Part of a small language model's weights.
Size: 14 layers, width 96, 3 heads of 32, MLP 320 SwiGLU, vocabulary 512, 1.86M parameters.
Architecture: RMSNorm before each block, tied embeddings.
Each number is 500 + 40 x the weight over its row's rms, rounded and kept within 0 to 999. Layers, rows and columns count from 0. Numbers have three digits each. The size before them is the row's rms in percent of the matrix's.

# layer 4 MLP up, 320x96, rms 0.189, rows 72-94, columns 0-95
099:546500574513424435491527512487454524477531560473513525489566545485475509491445507491480550508496475470474400484434540496377362466579519530501527522493519488495481485465563460481512494481479524494520472510445469476501474510546566471488533480451460522492494477449507502526539430506583484456
097:502574491504435422425479559479455450514495530505463522520440488381481558419568526522544517490521483414505498538504494502477530531477541488504531560490530518511559513553526579504445462555508528472520495579556530470555496429498585484500503496490468475520480517527481502494451583499502506514
090:523513515467575512523511544489451549479553514509485486486484385451539518494474470459477429462530515459506610547562528516533543524482488456418475433484516467465588449503423488547556525487507504527489484478499469576488497518590418580542539517514530515521505514515540530475524532509512494519
101:577543541517453545496520476467517474487533412533470460473480504576446541468527523529487527512472471519484509505565405480521570502439540504440531433477491571556543484440538497519594516529486525498521500525491487495398457532493536484536488503561463455506590524545493500477485470509507497411
086:491497500476527473567505527501504466521531503510511520465492518518492458435462487508535553580471546577471515545516544481468526485515527586566474546479573485487434508428500492582519419486496532555534454501488497603509472484493496526431465535535457523563512555470474467501466585593520475552
104:481460492438495497494503497525533477515488485366556427523535529513502499460519439508452479455449483507435514489466453514487508468481502498557480501585526512465474498595462433494466472463474535466569438509506419500470605535612490500502550476460530526477515473522475449526506461455525485492
103:484533585472550468584555485511529448544435539542578538452451526513564480457534537544506504534485511490515548514590523518527527494523479469425497491415513385494488464507519482505544516547513501524534482499552474505437528494521541527485482621522546513457468470504521567527491526529529475510
110:527419536469488478489551537558531508489373436544487498437513533491514529533498542502530516523515529509514465440508510513487485493545465540530568531455562452509511426514454508542459546524467543438478518514419566482536459486502507452547503486450508509424461542448498527480564498455517588434
112:503517462521507478577523472511483468479511503382549514545446488465496502474530503557462511464448419497404534468402499499486506502450522408475528473534524588504497510516496509536514553530523503507461501439518531468519460500452535487559499489502540530452428481464518537621478544475467450487
093:482465474539376501509494475479502423530487485543475503473512507486514539491425415505542553533547488435542485460461469458525449465532552554620474546527464487553564509468451493525480545536503513485521462522480550446463491564482469447496565519447491547489506509552437507457435512522509511524
104:479532421511480420516510462474468554492583510515450481540498497590486482563455467509501514511477504482463496555452463516518494471498457621452551524534489481505498440525465478495480517464520431509502513502583529479516550536537436515504538583452471540468577541539509513461535398464494527531
095:473483548490417473517483557418462583539466492616479509502484474548454518549501469552524535534485532514527452529476470516501404490545531534493504523488528452480549487581454527483517453525549536432510476557584501525455490454528537501525528560473462481436446527512484479520482452501489447561
118:444463521473503525526500526533507520517530516493563496446440474566564524497530500484572492549576463465515423491543477511486496500538469593512597506419499431515491467586462428562558535544473522500530507545448559525526548481478575516474493487528502429510532488557463512490479534545477500472
094:464442505417503482487479493463489503510499491488521478589494511545542533483489486484512528510548539464442448438468468458464456475484477510574459493383519444456495516523548425497520481550496540489472474484613523439524493519510448489530490446425458554420523547529531460453476567532464502476
096:478511444532479498527527486497472449484525497552441481512513540495504435525511436447517509442472501515533535511429501570444484467437510514609453480519543541497491535510580462522523429510495465514533532512496521537384546512437507507459515483517533483518593570522541461487497413511445543448
098:526463513545574551478514498525532456455501512520498520429542562485483547471505485508615505507553466474484436522485540546504436507502434468603475549546560486531519521520453444541459434488508448495481466511448494461527521515550433497441513542504484447517427486484428507431526446468535533495
101:448521555477405495434505490550533463521535489582504502542516564452496553505524510473518532547544524477527564488558553522457512456510541554572503494484525571504531577474474429421496488479512466496552506478480479485510479427515496468503493429562535483479499501546451507424417494454441546478
084:476504467548509530462454514444499548477495455575482468420563483563409489540503512428538529459547510441575478462477508498513432510578516512564505603510446546465540526488520460521497511529562501517539565543474555511573492470468558474474521469487460520471470460518491486542512558505470470459
093:535481489533555475399581502447435485506474433447458516497512506464497505455494469544479469513555574538439519488568487523524459502517507591442475498482490539482533467531486494521491556539450524492433469483538444490486494528542440492488489588507586495493569443558466508509527558528494447440
097:576482539529473514516536517468507535513418535549514554476539520501592517520479483519505486563505476543542496537594472521512416438509562438492477553458527465533519452451463503542454546492468518471456488436516454463562522505452430545504528504469471435444506528452533436497511436463514451546
099:531469493541508480507534484523510503530443497441555499466596483496512507499481377554553560558503445497518562530435553510559536434449547451515483474453482531505502558546516539452508499436511501421499485472474468492423506553494472487518462523459563521515511444483523458473443560549524492559
102:491502407469487484481462522417438511480505455475551520525503517543468500453475516472476511483456507467503423460481534512501482473528611490521500507551460423508501479534553484561492553531477499449445454497497441496521606522472525418567482559430479560462508505495501490528432504545415490523
089:505510412495533469450524502511488474478507456492560450478522535473505478458550481506497501501458563529479578483531533439559585530497480522502571553453534488530490454502425459545475556449504446579496474488493530529546568512483507582446428572484508521481496475553451463554502543446439545507
# layer 4 MLP down (transposed), 320x96, rms 0.172, rows 72-94, columns 0-95
114:486541405529536537425448505491449495540509429528495493503453489489529510501581513483482543563515532474543528594563502459539534532476480471497563514546478519473541553543494503500443515518428456489518502464509511556523567601507486509512455511530499561371460451478496515521462516506444508506
105:505546506513479407458521526493475503491509532531485491480464526548414535487531502469486534519488490542531486495551446562508527478475496523408469570491511526587529432544562573551488510519459514542449503484523475502567494415497529578540539503529526422432503513564488574452466558544516488477
088:479479510484522546529466534496561544489555523573505470474476529546400485476493529557479581471501568471476510445515498486510494547481555537504480445500554458432515520521542512521438494465567574437528423531523485412510498465550516451428473544447486528474504491487533469588432468473500483506
100:580568485492519461473482503466507469465523463465592495519466435467526514514514547539386506510537502508545486562498448554483455510534486517480544441519496501445479507480613558458492486504447500530556422496461541495481540444500481502544512530521525457465380537512444462488472511494511440492
101:454498507512489514481502528543506512461469478434505528504533513484513445501502452479498514438594501488494507512455567494553461560452569501437514608486538485469483514559506516503499434632581538510482512556485456516489467465499505508514442571617535526492525446492496501521489461563523516472
102:465541589495409494576417511506548490505461522493506490497495508505567496537502456536563560475582469431467438402495523473479496514452518477528441494518466544476510511570443476535542493468499597486466524489489547488507492462498476544483491560461473457542422440491487472445486495504486442526
103:489488485546509450539478510554462421523547559523557490579489481486531401462542514501495517510554560544503479528533504508409480511476559495544449483533422536471416455513453495501498493585485457465448498464479600521479529467448475451453475514551593486534485492479516532506471455513504479506
111:500554412494505508500548519580500454521524521559462518476509517434522502379515513500509478554506504468481522546458415504516531539496429490475462509517503449543521411555493521511529424535454508512536533505477554488456506510375461544499521465495471526535553481432474502453558537512539533528
104:546523449486456518524557515492539468557507460449492460493503455379503456501506512493527453514515520521560505483461453518505510485441520519469521526489373514411514531481476511477506507442499523453489510509506524490518402478524497521537453521520489431604482533545553418549527462498548544569
097:472517481538550500530532578423473455481539448448492520459518567496480533512484545483508533466476507460469491520397469572473483468519503517486512540491590579537504502505558483493505433515450523533558491476454512486625554453464492477522560563476460569435509519475526471467508482432509506501
109:515484452486550466482449420492448517595469467485481462535514473530477508483474498533510501512435497545459561466504476471494463547518557537454496524503552440504503496536484404504479467507433431523528502454524581447587461533517515453483535516438491413497482512527546544488540424449422524511
095:435546537562528496504512554589496537456485497448551552514496483435459499456494504472500535500489468517515487474583486492445514509507511549439525456489474479536505545353526550494470542449499480445446535464477535506521504404463487457464473472495515512494607497455494527462561524510533438507
100:533494554492538501468476493512497458548423468500503538505527536483524516482476541489531541451492476541451511500463472436484523575452513501515497529544522509519414426403485459538469541505536559563532491487527543583534571450492416466516526529495589481493470468546474441426491448455440522463
103:456536489565469517512558492534473523493510556560519520406577509503480521443507523465447516515453497494441407528508473502441496513541544464526509491434465541514475411515446458508394467513404495437515558494550479511552492482506564508459453550503504449443551465473529495497514461523531487518
095:524493446469541390514571498506470487494477511553406475537539532569519482550541475513481501431514501576532536486496554537490487392460495466547511488547465412529546517459579553529475453501484506465495493468494527598544504504518509450483456466532484534476484558536480459499545495452520511465
095:565524469540503441545501462523498459457529473492531506549517485543475531409546526535510509433529473550497514485527436468461513546418496453541556512469453457504471472547544468496535463461449521482528459540485445465508538449508543443375488495451501511538405448513511581511538457489526466523
096:540566453495476467491485524507545441538447512494470416518478403494499531473480508516557509549465451511476491451477508534514519558526487448419440472539483464462451457477486527509450441482444496504455482462476525494489512484436530496477486517411477422486482424532510547569586570439548531486
090:482446503553543474564491557468491484436455521532512484478558479506531528516525541417477435543613549458446518454519484501494438495529571534509413544490427527486454502497526491487546533603516506519467538530498510427497463452496543504504512456425550503492522453521555515517490547458544535511
095:557529523511492478612523463576528519475579459514437465511523496451492407573492481527472541491548445588433486505477473467541499462483540452495442597525490475492468505449513476480523460519490519465442453529449528480495489525451530476476510435540524492461458553520509556515535508478515537576
100:492562489489514518494488591565471508459524409537507558520512486536529453501478515554494534513545502510488490508599462430591512448556500525391533481469464456573454446507548448484474484536565490500478539454519480473558530506515439494500457497503483477502486587532541446557494499496491512444
101:543521504478451531526531474452546461518506536477451459552539435517481515493471529453558530477483425446506490465471416551607544563480451453464486497484579521446492504505500503573509530509512470482533488476431495500534478543500454513537522578423459494503494449523465400492511568498428487485
101:507498481489486467409516542530473519467486486393525535492493507509524487493557428397454515557465533471527508464526547426551587472533546523516456417537487527465518460505462496517502569548514554418475503574504452466498490445541602511520524466474477474501462502494428488488502497491536509511
096:523516510550517470539550463506496468528508549483531470440555487491413477553492492463467597490452510486485485543449571572466526500534485512505436466477506492543398462505451576486520516518531499505479491456525495385513450453558552441567471506436513440497449509523503453529470460533545487511
# layer 4 MLP gate, 320x96, rms 0.195, rows 73-94, columns 0-95
103:494437515508531561521543490504521563479481478495497552502477443528522469606481519534472497524530530549502576489455526421436479508470486465500450423537519532508511540438433528500531501435529501496570434445465459537484477475477464491469403558551470575501552490539552462529526468490486561466
094:430437497463537516500587499534525473507496533524523501447497489475476486548524480478453502557479456521505549568538606526493463510434499478442479443492522519536541422490455531523524534512491532551533471570453554503470565451566400546458521460457532439475480532536496528535452502524429495484
106:469453472465517438451474490544531549489543540482502527500486518405565466530508495587535486450494491450487550551393557518486503525584454488518462514570495441426472552496555471459473520468471454524471504463521556506581555469514466452503478525474570526498439476489534505458523546458499503534
086:513518541495505482511474455525441440452483579512483500527481460518448495507572516476476503448500487484457520459448438578511405457454516536489527520551501531469519502489454510548468501554522497525467525653519490532446470480424483522440548485469440467464485428484513491450534503429500547462
096:483523464567566450455553464521490543507453506533484443534491425512511523517481538485527477545527374475549554478535499512510559501451442545540548494501509541483477487530513399497448544446595536553501541502534514521488422459463528415558515542513520485529466510501565489494473469472518528493
104:546473516539522448502475512502479497407498506518486583445514477516562457495435374506502485565503510426500518530496520538489510481553539449448552405461546485534497579515441458532465479467502458469498527481499466510477480452450566507451430468471452541525481477516502559498536551427494501509
104:550493517464524513472544513491512484531414440544504513475466494427487456360488529516464534522502485522464538519512442519599511497424413453488558518491497435465513485446485545585507522475441549475521510529534548453528447449469518527507478527522512537524470509500512561529556555470514539538
111:521585506532567501466487503460505465452523521463481526414524529472463578527548411468471567491520480569490432511508518531452481544508493523536474478539523551500522439543551466570526493532523563455407418521532509487445514505446485416517517528514489492421509495540460483466481459532502473459
104:478505489482561472506505534511516510553448507542477495555476479505458462468494581496534517559463498500493548511531458528557527525416406536514547556493463489510461520476494496489443455448563518477517442513581419510526480515467538532386495465517553481494584461549561522456538476481515494586
103:525480477482472573480469465492524590526442473512522494569477477495518534472534502528442483479504465548563505493487538476467495546567529464489503461400465461476497534500538504513468546504433511448553497461465519419538535511500553468511493458440477476466388448529572505478473571562438488432
096:435563504482563500524488453460481565458477518561476502551421508494498393494565446520474456494451576563477495444506557462464468518583466504508498427505524566485529512544553506454520447483580493423444515528479499526483499489510521490475517484524510516447511508512509486449398525445507499492
114:478559465516464575462525490526533452457519564548489577450504466510523496515542528450481500541511552478529506440541552471526518467547505432484510447488499603447506531449510519489489472497405440490483461460590461439567456557496525488449499515483529479463431533460499539514499497484578445481
094:485470509551487498513449428518553511539578518449498478533485529516577539513475496558511496566538513484550511511515503493551493528518373519549474483505522487557530522440487492465608467557556492560447487540548507524520504543460467474558534497415406464533488469527520512538507491517436547525
100:516529517427496545530464471525533522527511478446583508499503513473499564473469479523500502560492529460518573527577503460533503423520518518464476516481462517510451476449449571519531512462569444529528488529467542485495429559520405462595486567545448523470488490456520549464494578519523494579
094:500498447518509516461560493470404489487425478497509503477484373591476463470487545511568528458463450500516490507554556493518541532448462524503619546434492465453448482486559498533530545531491451553469481534468492521492518491479491518496437497519498526506436474529469543561513490559474501435
100:510525494497497540518566453526517449536537531513507468450531542551503560617458470445493473551492539571474452565505543469453516509502451572512542453468534563512546510474490484582525488544570461483495458492537536483506515512540456471516482517525488481438586522389526531430465529519519486489
088:516533500422469568530523499395453547502434515479504547575497489556477532449497487492512521461449510573597560551468496464521513544461486493528482444452497513580501551541521520525526493499547530540542442509468553499496520572445427498477559498499493455452448487536537501499531488524491586480
083:514483495443508472488524533440476420533518509507468502501513585463540463481507500530507530463600525548471497441496514478441472531536433492428458551501434470510545499525474530584446547487460506511468503464469444482484470539535479521507452532510561444474503433564465584493489571474588454464
095:523527600454526507496535547487552479484442483491488491551525523474536542493503432450518544591473453467579529549453504531476482534514535419491458481500487458521527466490503478550531493447469555515448563479509539470504513474506441489455532493467471441452390492467533430524454439482535478580
106:514502483480536511480445528496475506499479484486505537532402499417435502474519509440524484459492487496489514519491555493414455544476418518556466548556486479518512483434543527513462545553522528510460485498494454537494558396564433429445477467556503516505446461584570529502468444552503478528
106:490532495442491461459551548481415503567388450468539554514507458561484517442518476407477499522448537469482531503534523502503525507528548505502513442527526468413509432495470508484458531526471494428552428562528471477441485476502596487490531458438466550481540520513488479495500541461528519546
095:516527439511465459504544495522501523461487565472608475433514524510509480430476482513448524479481542587493511476433477510513506501542540510477526489467521520566453469523457513536512468465516507565500365477462481513534486452545539535582494573501531522528473589591480466520477526491474541537